Each number is 500 + 25 x the weight over its row's rms, rounded and kept within 0 to 999. Layers, rows and columns count from 0. Numbers have three digits each. The size before them is the row's rms in percent of the matrix's.

# layer 15 MLP up, 768x192, rms 0.147, rows 211-416, columns 128-159
103:482448520499480539510489483493461508464459503540475497514505502462506481549477518514485520503490
100:521448507503474512520505484485463519481478523457512445549522511510520461489530511553488482479492
097:494460480488469540489467483528495555513492520524501532456506528473460509458532538491532496483524
096:472520483497504502457448544567509555492530512468523504511512487502496481498515528482484481554475
096:439524507515560511489480517496478537481496479490534499490495500472452496514499504452503506467523
104:487496500499494506504474457446489533543508471517474496504491494534496510516503528487484522492499
092:491513518533516491513499490555485516508498524501481504460468516480497478469498522472510505504489
097:467516448520468511487482495497517483508528530526474536479480528508525531468537484524489519490501
098:506511475466528508464476471429539497502521495505476500487506532482530509516496497490452467524489
108:535525494497533486497495484524533478474496513452517516519471513495530497545548497524484507494518
103:516487534481493540523518510521513536504495512535493487476502485504526503508504462532532477500538
095:486521513506486481476480490460523514469513475517530506525485511514494486509535494483504518510518
093:473545507497479492475484499493518494516496521479501487511489495518544481496500478487499525437485
100:479515495520490526461514520531534495517503501536480534509542528497462485507519465509467531449531
096:486457471486506501487481539481515506484494475494517528512484488496480471460498518452465536533503
102:484505521480513510537543516480465540485502515499465467522477504497504502520474498432517470545465
100:479549456522485525523474505525488482466497441537469564484540526505427481484471492476516524487479
105:494535472479513494496509534505479499516478462538479486544487523498472518501482470495495531490479
098:479505509501508521493470509557530497539508460530482514511504460498521566504549466532523540505515
104:467472423511512509538483550505472478492468524534477503515491509481544521531521521491462498494478
106:518519486481463489480466479531530503483494479530477516491523502490507503494486490528530524539472
100:498556498537468505509483479471514501455467480491483516482519426510521474509491490496535495520572
103:437504528469493486502476535445501491506511492530498507519488518493504498491552482510507508492506
103:518486512510527484477494483516473499467508553509447537545471522459493516534512551496527475476487
092:508486447495489497516462508505495456469507498506492485474508500472537516471533549518515483542511
101:504536512512510536448470536477474474453549463495522526534511536480448521468492511510508529526504
098:518498492484493502487463505491502489483534491515498465454501506482504467487538503533494548478488
096:530490523545467529494463495508486482513496509480503478543473477462492444503500495522500492458519
097:527467500476501519490508491560514524552501499523524504495493519476487540482496497504523460474511
093:492538537559521513530466479530505506470518529500478500548499508503512534500456517466483528509488
088:513531498496475514458508511554484519566512555521528518532480526522465508431529495530504525474530
092:509538509458479530482511496546505523463554472519498503517492520500460491524545471515539546470496
095:495539473469465493479438542493460455504540438549527536523505487502515513516453479487467536536496
096:454495492499533495539483473503453487497495491489505580495503508498532480513486497506488513508513
096:476507534526468553530483496471493528487497580519496503458573493528554488514531474496484485525461
095:457502544497480487535518501485512470469507510469504506474508503491490489485534508500492567508493
100:518495503481488533491517479476473529518539501527491523488492507505471463497525503475425505506497
101:499493482534468501491469551453511497458505491475499504463507468531541514464489543514500529494481
102:493585510519454497494498503493549525520444548454486479456472496486521500513471494462498514491505
102:503523492510542522481527474521548478504525557495473460469482528554514508512483472518492528499491
089:524476538465519497519505501543459532507519520488509489516494513562480530511502517508457556492521
098:496538535493519528472493506499490500459536540521515518509507520513527494529518511467498514453540
107:501484495488509491507452494501505485461484545516483468533453484492500515486475497493473465453496
107:478515480478498536544504517512486504565465465492515487529502550441556502543496475531477501481478
098:518507506509502472514476508521551502483530484509515491511478548532464555499474525492484505420519
106:433505510489482497532498497494479487505544526533516505501472512481539498483518529504516579535512
107:542513491500472481482517523493504484494495501507512514514514508546528509512521498504451554476508
099:504515503477494527520553476501553489462513476503495462486498488442498529545497516470502533509488
094:485512532490522470526489491481512480493509510468473528510510498503533488463506556484482507502471
109:503488538504490484524547485470500484488458491503489538469536497484487472499564529526524517539443
100:502478543477519456473515453479469499478493552492466470483518476518499468495471524519546482446463
100:503548506523525540527464497494518469495518470481540505519506534495513512496518495544458464524481
099:498541488507485485478499460518477472509489511502428503495526496526510524486538484493471519473533
097:511481507458503525521518502452508484465472522474484518474447480484500520525506496487491494484477
099:483479441491520492528461508462525480474480461482463495482497503502498543491495473500488477490518
094:548483515527505481512500508485463520445462511497476471520493527509501515481512509446463507529484
104:496484508479558499494494484488500465489508482502491549502503451525513504518506507538466501485503
086:506491494545509513507517481505459486475478529520469468523466492528520499457529447507488501507502
093:481504442491524490514500470505503468503523507491487516525497509515478489520511476540458485468499
092:493539477496471492485484488482482492483496527516446487519495560490531487515462498464455496482493
097:517508508506533542446465514504464491497540509531480501515485512500495501514520523562517532523506
097:489507529489480450440488486502490500522543501463487506552507505473530510486470510528517506494472
097:473535495497521495475486546473494466478522523543475560534516524488480510484488552518509493519491
101:514467498457524468529523496487494497462490435550501552505474538491488474548525471497491524478492
102:508444454515476502488461487499476476532543511507471489470504507520518501522525500525489471518537
109:508537526541535492528481547519477544477522477474519516484494548482492534487513473491500500489513
112:509515519491486511481499458514475517452500505500529536518448511483567452503485491510532512478489
098:465519490562510493485477510512469496478497442495536514463482465498497489492489457502475549486490
094:498531451521526544456493454483496508530535461507555519488510503491519484541490489550534496470467
103:498513514484485451544506452504485515504486504506485500502533544523508475498542499546540500483493
103:513493487539494509498455499489479467470506463452509526464515507492461506457495472507479472459477
096:468461463519419473505477489468516503493490526490483492550482491488531492491460500491510529488513
104:553526502518517484520512499513464482455511506490457490513512486499521534492492502482519489520491
101:509469484512505459501484488460506503514474507506492519490455509529483477483521502505498520497492
092:482518502514502496496504471492449438492524458482524515473471570463529497450560448501542528498515
105:499502488499546449478517481511457533474517542510519496532486467501486485507498506538509521482464
096:524474493487526494458520516488513518501525460490481474471508467497488486528515526494545471477505
098:494501464488521543527466542468501490470448523516500563484469490502503505487496534512471551561497
098:521511516497530477487477478501516493498527506524514539515458499479478508484530462470534524476521
102:509485511489541553494512495459480510479509457517466506504501509522490532543509480505489576481475
103:492483476506478540514482495525519458496468457496475494474497472480493515492470503546507514527430
107:514493478493467503528451501490471479442503498560496499465532522456489512511483527482490489482500
099:465520505475530453508489464517483543475532476512474516525484527507517511501520490535510525503492
105:462477482513488509505512532463471496487516473464454490507481517491475513496494462487476473484460
104:492507476501488499525445488527495465494494524498467488504545444433515467505446515469492540506483
104:539523427468529545513495481489474496485506503535472522482513474477531478539501495552496516512499
099:509521527495493493481471508505477487408511508521484568485522503520505512492544520517504522480499
092:499508499511490474450504516475528510508527514503483502532497493486490497485550483509522504540517
097:474471511496487515497479538485506524462540473454482532489508522507506519498528467514478466498528
106:540474506449513552508485503538517450515479521482493493504506492519514519520532521522512534494495
086:503503492456502505487516489509563540541508484471479460517512447459491521511492490496493527491507
102:561457482463507518482493491522557501479490509474435517480502536489490504525511498504504496505467
100:486497477495461482531511509518522449511517498482534503486488463479496497504497449496435508490490
105:473539480533510490501462480518527478482496535483468507520482529477526524505510487523522498497525
097:466547478529464474516476463539524522484515513445473471517531460488544515500537515501510480498527
106:488578500534505527518517486453515518544485503510501514494511494518497503488501487471532454483493
099:459505478496508530501460511495508497492521524517495501485491520438502514491479512546503510476496
090:497506506477566512466467524551521545485528487533472497479470520478479506524535531521444479459510
102:513490492496492487461460513488491512443516514470440532503437511489469506538529484557486520486524
098:469483485536528520512557491459505512525514511507515486526516518537483448525546540515516489513495
095:538491486511484485488492448488524524557548531497456467548484499513491537508481513492515483497514
094:475550523476469564522463486459494512519479537515510481466536498517496487502460529496517511489510
095:529518486471501502517471468516553529499515526502474472468486477482568450529458483499533505495481
097:500477492499506476506487503505510540477529505520528493486539523510526455511533500477526503499494
104:492514540514469480516526442481470460517482544455513452481481483420504495469491494489506520496503
104:519470489492498505477523518519485542483478484525516539511466485465538553535504504540449471460544
096:496514471508509462444502517504520497507558495507509523485488526515453489464540555496513437533472
096:485501548515438535501508475493521492457529486520510554499500474502524507483535455510499521462507
096:445539473487518501464500488517493475488506481492505505510473562461515524524492534547506496543485
102:492512487496528482551505510515488521507519465484542489517464512478534507506507550535521492505496
090:527499470569506475508490526515480503521485545527503516500473516498502548476469512466474534495488
094:496518494485503512510545472496491463449507468492462485548504517481493482527492470504471511493470
101:508527513495493486516510476493493470491520506544523534517472537477511510516477493477510523496514
103:473523517563486459497505450493519523508492519508506509526487513510487536493519504513537515548523
099:508507515501499529516493503480527493510502514477483498510499509473517479506481493513502501456446
108:476506493500482489485482486507513526487494500491495493484541526514495518465511573462517532503513
097:517484483544480498503502462464510444494511539510492496559497536496513497475510524468484453519448
110:443496502498469494471505495522502491526521471511527496480526486521498544502517518474449500471481
093:464482499445510451503504495525501472494550536484494488496486514520506506537481481513498470497481
103:504503474473486529547464480487501521515505478505488511466505503523518500488477499496500492469479
095:513487505512495530483488507498465495477496485512490527488489474480500441505502472548473497399506
101:505485462494532564509466476486471485467531525488487457534501498500542482527504477522465512520492
103:473502513467482458484539533464528503487473503443475467474496503531507521469498491526490508511440
106:505489486489480531463500500495507497507499490546440495504517486466503518515541470478525452527550
104:475479498489543520496502482505514526442570522502514465467453532486507492526513492496493485491483
102:516501474463525507505505473538488557439512544527505534550478485513538473510522502544479504507526
103:527488514515535522508519484501521492461505486519543494444504483513513531528521508529492510476534
098:497502460504508447497500484514494442475515481531537471499526457509540491460501490514486540482497
098:474484494555567517505511507498525517514495542493491483530476511449537456520483504449498475512470
104:452485511467527556530504472549511529514497479504530547471500494479524492520481530482559482473481
088:507477504495498561523461495488483538534476524509454521483511532503525484525473531538519518513511
092:523441478500477490538496519501518483518487528521494457488498505486521514508505467481500496486520
090:543497468505523515514477501474516511541517466512518476460529470455453491526471503494508475503502
106:467546464475495526519474517517478482527514512494477490498555483483546503492441474472526482488465
098:485511473542468482500494524435497471529541503522516510524513549452523504500508567492502533454467
099:503484512547490551494501528526486496484467503481501507476509515477555482495499533492478496493508
099:497522480556490529483499556497485492513511480493525505485491537476476479484518476485519499528512
102:524495429498500479471528506521529489517552455481511539504464450471475501517466481503497486486476
111:524504514481501486494516453507472490506507456478465521534501502482510453502492548522513506536483
104:554472496508465427493498499497516512516482504532483530492519495498475536491478485526459503450534
103:519556484511465507495507485491560506522524496523485529506533464522498497460531485530434488450522
093:532498518489502501530518497488514506498514492508468530492484484463491523532499468459500551457503
104:511510526486515500499500475478513512519499524521477516531493501516540480525526491516536443460485
102:489490465505498517513444469455508537478483496500516467499525498520541507479468504462557461502495
097:442509501495504567492506525495495524510521507490496475505455496501530502505540500548505531471467
096:516508487459473519507470528533459521482514488501534483524498503500502518493486490503535525471494
088:500553500481488510534521481500506522511507486483496522514527525534511483485541507552495502473498
097:469561492473496489505481515466534527512496483513484498485496464472506501501491522517511555492506
098:469468495466520501491513469477476461520474471495470500561470538516511512576501495520534529440527
098:535475493508485513531476537527548511507518471482472458502460482496505495540446482506482483515459
100:461540547507540490525506483495482581525517473477549507523545512540493531500502517519511491450514
107:513499488471541504518502480464504513470495519482490480484489510467503479486462490464524494507551
093:523563505471514510523508415511492513519491505514468546463524509521503534504462452487518494493554
103:510508495466497520491491474503458454481454520560511494499516519487517472474468483518511491497481
087:503494486538493529509501497456535513501497489498458494500488489456484533512459485456505501491524
097:532497466530545497494491472524465482492478474510524509468498513487495467562494482497459477499510
100:511484534533511480525515496513543505481498529523474501490464498532460490518444521472481477500503
099:488519507509529495541503507545521528483521518502468458489478523503478454488498535517486543504486
101:465476457479480525477497521480481493474492544491461526475519544517454489503501507497453502481518
102:470491488547494493482515503504520515514538475479460515532496490465524519483522518499477528492531
102:480490515505483479474482451486506496518470474506488512461508484513494477498486482452504492509428
099:530473512485468490498529550511480483461511495461521487502510466470499486485531474506525489450487
103:511519530497441478514501504497494493468521478463506521523500524474530527517499497536502527495482
105:507516542511491502488505509480485495471480489512493501555505496516479468452515474500511552528510
104:480467520512527488511486526496503471520490477514446465493446512472455539493513465465545491523506
106:445521512474508506477499477445446519498498485514503484452510499454480490552453503487507502470517
109:487471501561486433486487491511469498513490473520477501458457522516510489488528510511477504513500
106:480508530527511503517505493520466500490508527488511522488454514485520498496491500499508497454512
094:545510488495483524502482494506564501510541509471478519549492484517525500483501485450494557513495
095:519500487539472526493542526480527497491517513522511502538516545477490490508476494492473521513517
108:520513584458504532478472498558514490523539475541489519510508505527492480491516546509494535501465
101:489539479467575488515495545464514493510498496471514526538505470507521515534503513490492518510494
098:507479474497484476467478490550472495527518505509453478506511469508514495477473543517499509554491
101:484522447458455529478476443552493483490517468483505486457509516484509519508517491510511522487511
098:516473468441526530490486497553458485512486508474498511504500518489517502470543511521511498473503
088:520527515491467532479544516510485505517502529509491496534527471507499532501504511538492540460524
105:489492490475540544515483482504511511490475509482521531429482501477540512510466475528467516448487
103:521497498439494527460539561475512489499512529495490490460527517498552512520492484485529544511496
104:489468490486503474497529490483489575533525525498472510536481458493532511533499509520494515458542
111:497514523461507481515478478494466538519517466527516557547488520533471537501499560444507501502507
103:493465523472486512476513476543465485511507487509440524497548491501559478495527506490453522478508
097:502466485489477551501467533504485501528559516511522508492482462495493504525477493517504487520500
085:496497500463515513514486522484474526533540466511485481507514511492498493538463547539525519487499
101:443480471513504479525502530484502509504493460514502433485522503466558532519541542501515478460531
104:467490536518471561479485512466483500550501499491475456490556543516493489478533507493473505518468
100:468480500473459495500463473447485518475503493518498508497491536481478494451489529507452493530487
103:490474497525465497493463522459473494502529519502465492510484532489517531486542538504523488480487
104:526491485527488492495486515470477480518489495476470491485505508506480496541507471513513504523509
095:495554485478558484484489490503525481494496498504499493500490502499512491523513503507443500451486
096:499495525524551504511489511515486497487488507489485508448517537503463508520480486555490489505520
096:507519502476449513505517541462519513506522458509432469527521524493482489470506519482476491520482
098:511522490522495474498498570494489485481491513474466513526444552504484534543521488517508551575469
106:478508529487503501465517502469470472475496508521490517500509528477476490471520480531469503449508
104:492514516502512535515514498493497504520468479501475506477488506476498547492483477490461538513488
094:525502492528471563505468464477520473491505497496490492486511487482508516546461497488509513480473
108:460542496472495572519490533514463453526503478506478509470502477537494503477497470479537509477538
102:509478473512487477452525483523496485449494459487513521494502522504552551481483475544486505524480
081:488496555477546496531500502534503539516507481528493488470525511516510494528539507527523510497483
098:523515483523514519471517496510468506546507506523490513496537481509489495522532479526498472486466
122:560527481512462469519498467525473460508506493480519478448479512532500526516487463484526531545516
104:513455504487476550506510509531483503519496489544531494486429494484511523482445534524507528525491
107:497499454463482520462485480520492507496507469507482482519499493504495497474536535471490486472547
097:452540505476470527500535509487507536487524537507470470528537496484535502492463453497529445512542
097:479494471521479476481502507496482544489521519502467444536526478536457551513499485489486491520452
081:516474542487496563496465520539508549531445531482492528491518490507512532498480542544527534486517
102:499512501506478520519462471468466446485495520493537544494459517500485502471486488508530486536469
# layer 15 MLP down (transposed), 768x192, rms 0.104, rows 211-415, columns 128-159
102:535510494482463498511454515525540498507560494472509501505512490550547530478518503489468533529482
102:455503490449541523479517492487504518477521501515491530466490480490474527530463494557478515491509
086:455548488515530521507519485492472481510529495485483465498495494529497543574493473533497517517471
091:476501549491511521483531488511470507496489522479500510471455513548458497487436495507496495455491
096:495509503456490531528489491498472557553509510495521506531495453523510501492501506544453497502494
103:500510530500538487485517551461500511491513517494512522451450527522478506500525498545510466492542
090:489489481479498503491493467478510539530510461473502512519559465499499536576505516542526499494507
093:498483531469511477507533488485444542478491480484488498489527514502540511496491534455463438501481
096:524508501494482493491515529517489503512501496490526467512496512524491469517519547514505536535500
114:502485518510535489495502485482508484512501469518511479517470492559484509515482527501530544440480
111:470492496468504481486460536534512489495496491538523444488495504531526489518489476476514520480485
099:500504495500495486503490501509532509534485536459497515528497542491472507501504498472507463514526
096:499531480468527504527483489530516517496475466476529494484517491475495475473493491531490520481532
099:514493535495509515524540505506480478535548461519530468490441547497516500464477518504503473515494
091:549523518497489517546489475484520516486482476518502504528502487495528472525512486520513464525503
091:546512471569467481468466474506508474490508485499511534509530485506478507493515477548466511492521
093:470471463511462492496542521504452539521493498472489481495500510494551510506494535505497493542540
124:498495504491519498544513492533521468476517541469561501489502533495526494515539485540490505505526
107:466507557475558534521463510502470514520489536543493490475541506508469480503510536487460436545470
111:527490504535483481521547525433517502537508496492530548529519483483527456494490493469555507528520
109:516451560507482512470528475452455523505532507514480521513438464483487506502488484513486489487516
102:475471465515508473513474491492535517461522541482493491508516487511501478484506506495545503502466
111:459465489496499488506502554488551473478553471463510534487491523469491526499492499518496477513480
093:487524472503467486530527546510529492508487475498559484443521465508481498466510442492492468508546
090:532471535494500508451544509488551512490547489485498476500469478499495475500503515505464526501457
109:506467431523535501482492501526529442473488512520486504493488448528541491488494526513463491482514
107:514494492496488511462524497490477466509506464518513511517535453490483498488533560497459477491481
096:504512492501539519492559499506546531491510498500506490498503514493490548502445544547494479543475
100:447486523555478542484478499439482511526495466506478533499512472473437515485494489476521486522509
086:446463498481513497461507493474447489494529480514473482467491518525508492492474475540526455504509
078:494443479506506515540492485456506494471508469528477503474475495486533505539489485479510488498503
097:470490496539538498556478520450524483538475500477498518468540498508546483469518478496509447521524
086:476484503485524481498529472457531522494534519508425480487492499493471475497518507487503473492502
093:509541509498477481506491514512502499494450502513474495511491494485478469475496489488481548472505
096:514474504504456493497509516508512502509500510511531511535474519460467498486495471515462522470492
097:505527482478453488488517538535509523498481503541484477489471474495525516478482506528492473493516
107:494523507516516521516562522524513505512503467504465482544501548467507479448507521518487471514505
095:464499509535513498483519518520503493456467523503457499489487495497480530522503496503484507487519
099:498488466484489506508490482501505492516510497492489506534510517500468511501531498520461488482483
101:524519544521494445526504497535495485532511511501536538494495486498474455494520465471498520464501
085:512495502540477502444530480516527507495497504532491493490473513448513490489488489532498485514528
085:485486490473467492538508505501518528552472481492488525513455474488489503490503515520481514526486
108:477487488541486500478503460521509514506462486526473445496530486492498423512454515491526491495511
112:490499492506499496522479512467456477505528506487502484491473472519532511481486475502484544511486
094:500515503481512440533488471510488488512490514541499520488502510479496499537460483474528486508488
106:522538524489520492552485482490507526532472521501503454496441528513514480468454534538493533528506
118:481431509455513562481518437533484534530510487470505482503472495513512469488498501522474497510526
101:504497513531512473461508484472527466529532535495526510506530556532507482520506513477438505502511
090:535444482472504530520503507525454492477499494498507507490454518503482562499458560535504492519523
112:532476516491482501502514542541447496500455502516524532506509510505509486534496526514544479473514
093:502508486530483509497516536506520531536498476517520508510462546498509516528515479469469526534532
098:515500490500503466464495498488553486445533500542460492469477468500537536498509499483532492496490
100:494497486476473514518553515509528504508501488512517510500497520546466472491513487455514524517469
102:504512508468465509526468534460534543488511481493516543531499512534517486446516467510483482522517
106:538538532530491530515527479489520484512528504516496484475507478487511529533483532547512565490515
091:513509532516508528499506556502500498476522470530520500529473476527478467499461510522462503464547
098:522524486531484514510470478540495525523479506532525506469512511483535461510520498503487477477481
093:504499491489476501491500514491523504508530457519536495471510492482478472508490534466502513521488
096:461499536488519512497478487512500514477530485495494507455507467496508509507478487511535514544463
095:508497467504538506523529517532509542475492455490534505508482501474469521524487493500472537482531
104:510520493478440486485520495519536510469518496488544496474521496517527475541500484496474441469495
093:501511473479483497549504509498488493493466490529537512467510503522510437499447509530517483502498
094:519460517495520504530543461510473536486503504451515510475510480493525499511478498474504493511539
105:485514494519465539463550522488470469498516522459509476482516512501560505478449499527471473497488
095:465498524481545526511525497518543513507501499493495469547475496450502481481451503495509500496505
125:480515539534482502491495510511493514479504482494478482505495515541481545498557511479471505504486
115:505489460514529489473508527516484457507527470563519479504534485515525525507536489497475502444510
109:524488514482499490492503547506512494499466539471506482510524516501492539497464509470496462491517
098:491451524473526494479510481486503486473531542457497476518487518533508497513461491498452519522482
097:445537493535524508531495523488474536489466530478431514475497442478480521472472494538538486533514
101:513504531505508469460479518459518557487495492532482507503484500528527483517528518463482523472501
090:496516516464529543451541486583506488528515494526500502500547546495492482505473485468508515498462
109:504493441505550476486516545525465496476481509496496502515460519546502506448471529518521496484517
109:514508481476510528544493489531450463489513497546560499477496509480496514487498494507534481523477
096:509452526517518528507515500526525547531513507541464524467483504506488550482518534497495528501553
103:501493531480486497517465494471531505515497451475507490482503517495486506479486477514465482487507
102:501466489483528546487517517518555525448524472510512525510495510515539519503505504522534516506482
090:490501532512499505506526463461493559513541509498494512531488506514465533521485477535482462488510
099:480485528500547504545524466503558469509483486525473523499502541525496505485481522566476460526480
104:517507504524516507478450526525533480489501507512498501523499490531491551472520529498491417460524
113:496496465486506516481493509517513485549507483512572516467524476532483516506516498472511509524500
115:463526510501509509566501468478510515447508501491484537516437446497458489526497489492515515477526
079:512497464531487552502503502518514529535460524518541519431513483516509505516501487529512466538518
108:555503495518508491531469459492474485540483519525495474532542471495538491487481508476500494520542
111:533504510521505486475578503479478520482505519522485498499500529508493491470508449463511505474506
115:515474531504479501517510530500472480510506510521523476535493508493488495447451482519512510522513
087:457501454521515516476505487541484505553479490493505442513499485508471458519479512484475463508475
096:460458485474497493468528503489483443506480462519531505484546537506490509481466509479470510480462
094:515562487513538488461484487505537521522495522566533496487484500480498523494486495488492560551500
100:473518458535523507500498504491474513473480527498501541522464524468516489499513506467523480492531
088:476509485554478496521507513509493486498478493537542524477550508528517528513512509522504499507493
100:478540523537482495520511495484486494478494478525546497472492448555525465463510542515516511491539
107:516502495552482521479512531452511499476518494554517510516487495458494478499508505443531529479517
106:527498487447513483522468558489478500477491497473515521548518493501503534497525484467511492541514
088:531457524460512510475515476496526506465490510537516511470528475492517462509470523516501524540463
107:462486511527502511495497526472515497504521505542483457530515526530465509516485502487499533492490
104:503472516468515518456509507538516490518515472507533512493475483504507502480517498453497509493489
080:468499480473447501501480517484511494535461534458477462552479474487525506502472515496550460571496
101:524490536484465502507510490437519501489476467537504477427523501503470505491479528508533486516508
099:513531454461443536525520515523494515484500519568482513496490500517487459491527543507487471471502
092:498487469452538486530518488452448454513448540478577497547494488542523515526477539516500502508490
086:523480491511528479489551493560474478477509471512506544522463517492502540455540487499479503532493
097:484465563523498487451469473524502533490493487467521551510514484521489483511549526507481521468516
096:505485511474529542501508500536478467478483513491516507488455518512479555473489541476484475521502
114:519442442505528547462482490497509542501480474544503488521472459558494467515496478535507467501528
106:484487509497450467491509515510534498513525499488489461504515485497502489487502509464505533502490
095:536490549500486561495476512541506512497486498510526480487471514471562531512522462468514492472508
089:463482483479530531491481528496476491558510491491484459503488526517475494531493525517488480519502
092:527478501497488511510531564566547515479480531540502494519500540524495430501502499514507489495504
105:451477463498473496483494471480511505487524509507470498511541528530460476482511508525497478455541
089:489526514465486510472498474512516516501496458471488499492506498513492489494512524527521448506526
098:471508501537516516486486507533498549535489497479475518510503485496491520463459538501508484500476
109:471516538502461510509484523534517517485485494503517488478489500470542517489473503512486502477470
109:501485472498540524495483494539468425507470479496497543464470438438475500468496447523487502488520
095:522497522451515484498506505542457510527482517517499519520470518489486474520492468510483461482464
106:458493509512471523521532490510505494514467504518523463478512466500499499514508493515428475492469
098:486492489508511493511502550516523497490556461525527544504552472530476521477496503501470556501498
108:513489505525508514502458523485486521490516482506495525473501510494513479538501504510517456542521
084:491519517554465494541504460485519532502473488483501542502500515480538498432485502538497533521558
100:489495493485512463509481476504497492497507509461514474497515474477522434499500479531497477525509
100:472502506470485489498513531533552491469481506462572490505469504506524547529481476522533524515471
099:544485483455507452509526466468475458526498480533499527476490485530458504488460534509476494502501
101:494509529447506471491493497507528479523500484528505496506540483528498479503519471500469492485526
097:468484509532525489505530489481547543503488507457541502506511463499468469482500502530459485491492
105:538549520487480535508482519528494520522511491508524510472524472494495490502451524509540487497515
102:455491473519450506504499484483506480541454474480526490474503521509480502477456489507520514517474
098:470490509501461520522512481516516490519495521497482502552549494508528512501487530479494468499489
092:529491558479507480473507499458492459516453504504496525472513524545467510507506515492484477485470
105:503484539483498512513494511508493511494484490471499514485485511482484476474478509519476559524528
108:551505469542457510527488524527493494533464480467502508535475476488488513540498505519496496485508
086:491508496503492471497523501508478482473566447486579494505492497511524534458546477473513488479482
087:490506479459518486474485494457504507512454544491506533484503513517440502530524553517509488530522
091:486526515501528557460541506507480477509514492481495553469502490500469516492515504501521507477453
091:514500518521511484471510487444542560491495517496506516496450511520477487502550499529515496514510
100:483532525498468516498484508499533549538514493475492506491514525513509497510490476490481517507520
106:475515525455466509493512496481475496528486520527507499475471499512487508471551505520534462536486
106:468490456498504504499510482544521502517483532500507486523483500518481515470471473503490551523489
107:501495469534533498466443520509499528565513475508514510517554494496455533491493463521540537493497
125:499499509513497478484523483433498498464502482546489513523496465514502527491511551502486530510474
101:482528490538502494525485444471473490504489499474521496439496486493500441498497520504492515516513
104:472500494550515507516516554477445454474509498492491485523475440462445538479490506484471454500505
093:481486486483489491489513524499491502477500507479505479479506506497510498483482484502480486524544
111:484506492558480509530447499533478493486471520515487476491493528529525489522474447462483522498452
100:481532492514517517498461538490492494511488474522493495484531497501436464485505489491501468472522
092:560483512534539474510498506519520484494511521536480488520530496492556510498499500494491484511517
092:464513524508541495494538505492519467537478485518482490497479510473526499494522520475478456560498
094:521490501516514539477489532497500474451510489549524433530465512459532515545458462480493483513508
097:505502540488480538521535511529491491499497531525483506500473530520571512503513477507533506542474
101:491464487518523487517532528464512479481524529511517555492510492490510520477481529515512480498543
083:432544507509555492499520524472458471499474523530531520495528515483506520498548522475515520438521
089:538451458462520517490543501454521510464509486566463543549458489498506511552518488503540553518532
103:538498523532489529522475511441501478478517524525476501516414492509497504514537436504471509527493
084:507454482539507486495506499492502488479501500476491489494458507517505496520509489463498519477526
097:468515497540502505545531516480518496532534428509513451475494492483501479502527515505481490515506
090:518536581489496476476491524544478513509456487525525496500536506516518513480491529520541526520498
093:501496531488480492516469506526502507492482537471541499532527473516471450514469500477492489533467
101:500519497506543517515490545501459466532501441523495488513554485475531473481540460548464490501487
098:498465549484515493489525463493554497497486486479470503498503502506528482550504506479497472463500
096:533513544487488522523522489523483549474474464493500487484507483500510483482517527536549479497524
111:496483520475453461574474465452469504517486535497497480488485519438515469512485516506490488489506
089:537513505507502479534502522545466498460507472515511509535497501470510485497506519572477544469540
113:491496558539503487531535495521525530491479534521460495520498492484459504511469523503510526522499
114:490523518514505507500493498447485513492485486502499525507554517526503476487495493481549509556453
103:495520534531490495499475471490479505531502513477509466486502493489541503488515520500467504500519
110:493512467507459485496462471443534484497495519522503492482545513495514513523503523488496479509490
112:488483522482507480549512472506526533459479518476516491476529452540512462498494526494524488515499
098:498519491476538533477463515498533514469494479518498506493494486462506498476472475543498472565508
111:526520494512484437502490502474498470503449490510539553501570499512542465508504478459513523506532
104:487451462491528517469512514503477525504455465508518482518510492491479478494512486503531530478481
106:476509463493466519495496472561461469501503499489492504505498475539530512495489515523520480469519
103:484513480511525458510533471472466499467479525468486480541458517474532532479473479523459500502536
093:449526482504492472485490505500500522485471505546502481470493504517479490515494482516481539490488
094:486522496489497471508528556496519524446499511546547477490525505521472521486537515463489486492503
093:499527520524541490529511518478495492497473519496524486509485510505466517455495530512510462504491
099:478532477546483488542455501483506519478456496540480512486520467478527481513505512500474454543455
073:479488503552504482513461470517478488494517467488514484515505522478520509515490493478535462503505
107:501527495508506534542492490493487507484499492548474472471506524450457472512528527449525479526503
082:499492492543496504515459439544509519488440460513511514518455505508431484523539479537472473475506
101:489527486510517513515464568518482486480477493478511476501470477533528510492465455488557441491523
109:460476492460508502489495527481440490490489552493507507508461503471451489467421530504556485492523
113:490524493508506514466500502496499517508502506487535509454500520511523507451526524503485535501495
097:470515504512487514487499480479490500518543499475474487462495517505513500493530487498533527575476
083:478480507551484469474547551531578480497494519497503505530475496500535490458514483454510491521502
104:501490532468493511495503445546521515484499510558501500505498491496544488500545509510465484474467
099:533477504504487471512516521490470477464494493506515530527444520485486496530455481497494494509515
100:499497495519535489490517515472477515511496510529499490480514517490548495498493505475482474484502
105:502492505482492541505525462477504539503485509470503516472446492483505499510478525543549552534492
107:505494496510514504448485542550507488531538482500489476526522461533436443497492516456524502502514
089:492506527547465480508511532565517507514513422475497490491520494488520543521510515510520514528471
102:487514496471512455519491508499466467492465446515483543504469530499534497512483481452446519526507
092:499471510487547470484491447529479516517459479488520493480464472531507471539506509505486493537513
090:535509466525502516523529465497506488530501551519566487520530501472530491514481485490496451463541
111:509496501453526431511487483470474463485521493479479485520502483525518505501467522522442517510504
103:482522480512507474486473509500497472429488547479468512506480522496528457468492532521518464534490
089:482458480482502500501552476507498518468517539505511482533482471519496500442531468485489476517523
093:510475515532521463483498507498522537527506536532499500568470492502485512497502480517477491519447
100:506498519547501507488515525518512481526513477509490519559526434501521483517491506469538491476529
076:482522464511490520497517526506512498460488490499492497512484503471535508502504493490458506511532
099:526505495518504485534471460436476465469457482519549499501507535502532493465487509481499492502534
122:539507497476520512544511495547484519467507435478508501492529512487464483515435496517549502465565
099:505490483473478519460489494521508483472472555513513498500502513507504511506552500483506479472525
108:519466557483517474524486499465507502468456500456534474508496522498456490528496482502508553548492
098:490507504540481484513521482565469475495527448484527459519510466500504549496493467455478539507504
097:543539537457504528509465488480505509510526460521538536487482544457491486527495500495531526467502
084:522531486528514438529542483496505484465524456532506487527501482503537499515510472509511437472505